From a checkpoint of a small transformer trained on Wikipedia: 2.37M parameters.
Each number is 50 + 15 x the weight over its row's rms, rounded and kept within 0 to 99. Layers, rows and columns count from 0. The size before them is the row's rms in percent of the matrix's.

# layer 2 MLP up, 640x128, rms 0.0808, rows 264-289, columns 64-127
084:51 67 30 53 18 71 49 61 60 56 26 65 45 47 35 43 63 54 63 25 47 62 35 46 37 47 46 59 46 75 35 45 73 50 50 43 62 75 52 51 11 48 83 64 45 41 97 64 50 37 59 61 74 45 62 55 46 46 27 50 31 70 16 40
102:65 48 25 47 49 40 21 75 57 53 51 56 45 64 36 38 38 60 45 64 28 61 60 54 56 58 56 43 51 92 65 35 67 75 53 33 58 48 73 54 29 56 44 54 19 57 43 59 37 45 41 42 59 53 41 48 54 62 58 55 59 13 53 50
110:34 69 60 39 42 62 86 71 70 60 38 42 69 47 47 64 74 30 52 22 46 46 55 42 21 55 52 99 46 45 23 55 37 51 48 39 76 73 46 32 42 57 39 52 25 43 64 40 64 41 61 60 34 39 51 67 27 18 48 72 44 43 35 47
098:70 88 55 47 37 49 81 66 57 36 38 52 89 27 53 54 75 21 75 35 63 54 48 43 39 26 62 91 43 64 27 33 44 71 46 46 46 82 49 48 53 81 46 43 30 38 52 47 55 19 64 39 33 52 49 46 50 47 46 41 54 32 47 34
104:56 71 42 55 66 57 58 81 57 41 46 50 70 43 41 61 72 55 73 49 57 63 52 49 50 29 79 76 41 49 60 71 74 44 41 39 68 54 45 28 60 90 75 65 62 06 54 39 61 66 45 58 32 62 37 64 55 22 15 84 43 33 50 50
092:65 54 35 47 38 52 62 58 46 71 33 68 52 54 40 46 66 45 68 36 42 50 58 40 30 45 54 88 35 80 35 61 41 48 38 47 65 92 26 40 27 65 71 65 33 40 88 78 46 38 46 52 53 44 54 78 27 37 24 35 29 52 60 43
095:67 50 55 40 29 54 49 68 47 65 38 61 51 71 42 29 62 60 77 54 62 98 50 47 45 37 40 78 31 53 48 36 51 46 40 33 69 62 52 54 30 60 41 67 41 53 57 63 57 23 43 50 70 47 38 45 17 49 55 44 44 48 50 47
101:52 41 17 50 47 45 52 58 39 99 40 62 61 57 18 34 44 49 34 33 41 64 52 56 36 31 75 45 47 71 49 26 67 68 34 41 99 61 45 42 36 51 60 53 66 44 59 82 55 57 35 58 83 63 36 61 25 73 38 71 32 59 44 53
090:59 54 38 19 30 33 34 50 60 77 47 44 46 41 17 54 44 42 40 46 36 52 18 52 42 49 58 30 54 68 41 42 92 58 54 51 54 80 44 66 45 53 74 47 47 37 60 62 44 49 45 50 82 63 34 61 99 59 20 49 42 56 71 49
127:65 87 42 48 54 32 71 57 52 51 31 39 54 58 23 57 99 61 30 57 62 50 38 48 44 47 55 51 46 47 33 65 39 77 41 53 84 61 31 58 40 48 57 48 15 45 39 47 38 22 64 46 44 45 39 64 60 46 37 50 33 05 38 54
088:42 68 58 37 35 48 35 70 47 56 37 44 49 54 56 68 65 49 69 52 53 61 25 45 55 41 46 87 38 52 55 71 31 43 52 56 49 45 61 27 43 51 38 71 51 26 53 67 73 33 48 80 60 33 52 58 30 38 11 43 40 54 38 56
091:62 59 35 46 20 66 65 60 56 52 34 62 41 43 23 53 53 33 71 33 64 47 61 46 62 53 72 62 46 76 48 64 73 61 57 38 58 70 36 60 24 46 67 70 46 50 92 71 42 52 56 47 70 61 63 71 29 29 24 33 19 60 29 38
130:33 87 21 43 52 31 54 73 54 41 41 54 74 38 36 68 82 39 54 42 52 63 73 36 46 62 70 67 50 50 67 49 40 61 22 40 62 60 47 66 62 86 59 47 28 39 49 60 72 45 60 29 38 59 39 70 52 37 44 56 30 29 57 50
134:55 93 43 42 42 55 73 62 50 53 13 42 75 30 50 75 86 62 59 32 63 63 53 73 30 39 59 78 37 40 49 61 76 65 33 44 86 49 46 59 52 54 51 50 24 38 54 47 25 35 62 55 74 37 40 67 64 31 38 68 37 22 70 60
092:47 66 45 48 15 49 32 58 36 59 32 43 61 94 53 47 56 57 51 40 26 63 31 45 42 46 71 54 43 48 52 29 44 43 61 47 51 50 89 46 32 53 58 71 38 46 58 55 61 33 51 69 81 42 45 61 17 34 43 47 41 56 31 48
096:47 46 37 55 45 54 36 46 68 65 54 36 49 44 35 42 55 60 62 39 36 40 39 45 54 55 49 56 53 54 34 71 61 36 72 53 50 53 56 40 44 51 67 71 64 19 76 56 33 41 31 51 71 54 58 58 26 18 34 28 35 65 43 38
094:43 33 34 53 40 39 38 42 48 73 34 64 68 53 46 41 56 55 56 67 21 85 63 32 48 46 55 74 36 77 75 03 51 56 19 13 73 59 33 50 26 57 48 55 48 38 53 63 61 42 58 53 58 64 18 49 38 53 33 67 37 25 54 69
105:40 47 24 51 35 35 58 49 46 61 50 42 63 44 50 68 59 78 71 58 47 52 57 36 21 28 69 63 37 53 29 66 49 56 55 18 96 58 45 59 52 46 58 50 54 27 63 37 29 56 62 54 44 73 23 65 53 30 45 60 25 22 52 41
084:53 53 43 37 22 50 57 69 58 62 42 67 49 68 19 30 77 61 69 49 51 40 56 50 28 66 60 67 48 53 18 40 42 53 47 48 72 65 35 62 34 58 77 73 46 29 73 51 45 32 51 62 55 40 48 90 38 34 17 42 28 49 63 45
094:51 50 41 38 33 53 32 41 39 57 18 56 56 48 46 40 50 61 61 44 29 52 29 48 33 46 61 60 45 68 47 38 34 62 48 38 45 63 59 63 29 56 74 72 44 50 72 48 47 39 51 59 84 61 48 57 49 56 57 58 41 43 28 48
089:67 46 40 58 36 56 57 60 42 67 47 66 53 71 22 41 48 51 61 49 71 62 61 50 42 34 67 65 49 70 33 58 37 41 32 46 58 67 43 45 24 74 58 80 35 45 62 84 39 46 40 62 38 62 45 70 17 50 50 46 35 60 61 53
106:74 53 50 51 46 49 40 76 38 51 02 53 71 46 46 65 98 43 54 70 85 61 32 70 35 62 46 50 52 45 46 67 36 78 58 50 65 78 48 36 35 51 68 82 59 45 43 44 35 37 67 42 57 43 31 61 61 40 33 56 53 43 55 74
075:60 39 42 46 46 39 43 62 51 77 40 56 60 62 24 40 58 47 39 52 61 62 53 54 32 27 80 65 34 80 25 48 49 44 37 43 49 56 56 49 34 66 65 77 52 37 81 81 33 39 36 71 64 50 42 62 27 42 36 57 47 57 55 59
078:64 60 40 38 37 41 50 69 44 88 32 61 66 68 36 42 60 40 46 43 40 66 40 63 30 39 70 68 37 62 36 38 60 54 37 43 57 57 57 42 34 51 73 79 39 30 64 66 51 40 47 66 67 44 37 71 38 37 44 53 23 37 58 46
113:55 39 40 47 60 57 41 39 58 79 33 76 53 78 26 39 31 48 50 33 47 68 57 76 45 57 41 59 26 75 67 25 52 61 30 47 43 50 62 61 43 50 72 61 45 59 45 52 41 62 72 42 58 54 38 53 40 75 75 52 61 30 65 38
107:56 46 31 69 43 50 41 54 24 65 44 42 68 49 52 50 57 61 71 40 45 74 64 48 29 30 51 73 28 49 29 57 45 43 30 42 95 62 51 23 38 56 39 55 53 42 60 59 59 54 48 69 51 47 49 53 25 30 48 57 43 57 37 54
# layer 2 MLP down (transposed), 640x128, rms 0.0692, rows 264-288, columns 64-127
086:65 59 46 62 48 58 65 66 18 66 64 44 54 56 56 43 61 45 68 41 48 58 58 61 70 53 33 74 33 57 21 57 62 59 60 49 74 48 82 54 45 37 55 45 51 28 32 23 29 63 57 76 71 46 19 48 38 28 47 78 38 67 73 84
081:44 51 52 34 65 28 57 57 53 50 66 40 49 48 46 49 39 23 45 46 47 66 75 32 13 45 37 47 52 56 62 56 59 22 32 32 42 24 47 45 68 74 49 50 75 48 49 38 44 52 41 31 42 50 65 42 63 22 72 69 37 53 73 62
109:31 61 49 50 63 43 63 67 78 45 43 43 36 31 40 18 47 54 34 62 20 38 77 40 51 60 60 90 48 54 59 26 46 44 77 38 55 69 37 53 46 70 49 66 29 49 42 25 58 39 71 51 23 43 62 63 70 32 16 54 53 50 48 42
077:43 34 51 48 58 67 54 44 24 51 37 54 52 40 47 52 52 16 61 60 65 47 43 63 32 80 70 49 58 65 63 58 67 41 64 54 53 23 34 29 64 35 46 37 76 26 51 50 35 53 10 56 64 43 49 50 48 34 47 32 37 44 61 68
090:55 42 69 66 59 10 64 35 58 54 40 12 55 24 53 32 59 75 50 62 53 51 67 39 60 64 35 99 54 58 33 60 42 62 80 53 46 38 63 38 40 22 67 53 58 55 43 56 49 51 41 81 17 27 60 85 43 73 53 50 39 33 56 62
092:49 70 64 43 26 54 68 50 30 75 48 63 70 54 32 35 36 58 52 42 81 71 42 51 62 59 53 74 44 33 39 54 58 73 81 58 35 44 52 44 24 66 39 72 59 44 39 39 73 44 32 55 24 64 51 35 53 50 44 85 62 44 66 69
086:52 76 37 50 42 30 61 55 49 82 42 55 60 59 46 51 54 67 41 46 57 47 57 76 43 35 51 29 43 40 60 56 45 45 29 44 39 60 52 56 26 26 76 73 45 56 61 58 69 59 80 64 52 62 30 54 54 71 47 49 32 57 49 99
109:57 20 54 48 71 32 33 49 35 49 37 60 60 44 14 27 25 66 63 30 44 44 48 66 48 37 56 61 60 64 29 40 29 63 61 35 54 63 53 36 61 55 31 51 44 51 25 63 49 50 38 46 58 65 51 22 70 79 48 98 35 65 71 58
075:61 56 31 65 60 42 82 52 29 32 40 55 60 59 45 45 58 28 54 73 75 46 21 38 22 17 37 12 41 68 43 47 45 32 39 32 55 51 52 56 57 30 56 48 39 44 65 54 55 77 54 74 35 39 28 57 31 45 84 30 33 33 42 70
117:71 53 35 50 63 38 55 30 67 23 64 55 65 71 32 85 71 50 68 57 37 45 39 65 63 41 42 21 61 37 53 51 71 53 36 66 72 38 87 52 35 54 41 31 32 60 57 61 37 38 52 43 57 15 47 54 33 43 52 14 70 61 35 39
108:55 90 59 49 19 46 53 55 49 48 21 71 45 76 71 62 83 63 40 45 47 54 49 38 33 61 49 57 24 30 46 57 28 28 63 50 41 25 48 53 67 31 54 61 22 44 45 24 59 55 55 69 52 36 78 39 15 34 23 54 52 51 29 58
098:57 59 55 43 57 56 65 51 50 64 71 48 69 51 32 46 70 64 43 58 54 63 67 98 46 74 29 65 36 81 40 40 55 76 64 27 56 30 66 67 50 58 44 64 41 36 31 21 29 46 61 64 53 56 50 49 51 41 40 68 42 62 65 99
134:40 50 36 36 70 73 29 39 42 48 63 56 48 58 49 43 61 40 62 41 67 53 36 45 47 32 70 51 43 54 44 48 49 41 54 49 45 35 38 23 39 49 25 52 31 46 26 65 30 53 65 67 39 25 50 46 50 64 82 49 61 65 30 21
159:39 77 48 68 64 57 49 74 37 64 62 55 37 72 20 69 34 37 45 25 58 18 29 63 52 66 43 69 74 35 48 66 21 76 62 56 65 50 33 33 40 52 62 46 22 33 30 55 66 43 44 52 52 51 38 49 30 38 45 50 66 54 37 42
094:49 64 57 49 46 56 55 40 38 51 41 63 60 59 71 59 66 58 34 18 36 64 50 63 54 40 52 58 36 37 48 37 46 43 43 38 39 43 76 47 38 47 39 52 32 60 28 25 58 56 45 66 57 22 69 51 48 68 60 83 59 59 56 98
082:53 47 40 53 44 38 36 13 66 62 49 47 61 48 45 38 40 56 55 68 39 37 29 67 45 45 64 29 48 34 42 54 59 05 43 60 71 51 55 56 55 46 55 33 59 61 46 33 24 55 59 37 41 65 79 68 38 61 52 22 60 39 20 17
102:47 23 56 35 78 40 45 27 29 70 46 62 33 52 39 45 57 56 27 55 42 82 74 35 58 71 48 63 38 53 44 52 49 63 35 16 79 44 41 53 39 47 69 57 68 62 37 23 64 73 49 53 42 36 44 40 41 49 41 66 63 48 65 48
089:33 54 46 63 78 27 51 41 37 42 59 35 49 65 45 34 43 60 50 40 37 69 58 30 21 25 49 37 44 46 49 68 40 64 48 66 37 52 54 30 47 56 52 42 78 72 30 57 55 53 58 60 47 63 43 46 24 52 33 69 53 59 50 78
083:54 75 43 67 19 36 56 52 43 82 45 48 81 30 45 30 50 65 38 45 62 70 30 52 40 40 56 48 36 50 43 48 63 50 84 29 72 48 56 35 25 60 53 48 65 41 56 52 45 47 39 61 45 37 69 54 43 62 68 55 59 51 63 99
086:56 41 52 64 26 61 64 82 42 77 38 44 52 64 60 26 38 43 32 43 45 39 67 76 46 54 33 56 50 82 45 84 42 54 84 23 49 46 42 45 46 45 57 55 51 45 56 51 63 40 68 62 35 40 22 61 44 48 75 52 33 56 50 99
086:42 73 40 25 40 24 54 48 40 68 42 64 40 64 12 64 47 37 53 30 67 58 43 64 58 56 58 61 64 33 45 55 47 63 58 68 56 61 59 28 28 60 59 50 44 72 61 32 63 35 62 57 30 65 57 57 42 48 69 78 64 60 43 59
098:57 85 51 53 59 32 54 73 49 50 71 65 54 36 55 60 47 56 45 52 41 56 51 63 35 55 75 54 52 49 43 43 69 39 23 39 43 60 26 80 40 61 35 60 11 26 35 74 67 36 55 72 33 56 35 56 43 58 87 54 59 33 31 59
068:64 52 37 52 53 40 54 67 31 81 31 47 51 82 30 56 60 53 45 32 52 70 23 55 49 27 68 63 62 63 22 41 51 63 58 49 64 68 63 26 48 76 60 75 46 45 72 37 43 32 71 61 52 41 31 51 44 45 48 82 41 43 58 64
062:80 50 35 61 40 60 54 54 34 81 19 43 50 66 35 32 44 56 54 39 49 49 45 56 39 51 68 54 44 75 52 48 46 53 36 34 55 80 36 52 48 70 70 72 48 21 40 63 52 62 65 71 63 48 51 58 69 64 44 54 60 50 50 77
095:38 59 18 60 36 52 55 48 20 39 61 53 42 51 84 40 61 36 52 57 54 67 59 58 54 32 56 59 18 36 62 66 68 36 69 56 48 91 45 56 46 60 38 57 68 36 19 28 56 69 26 20 40 52 65 53 73 44 46 60 76 50 70 57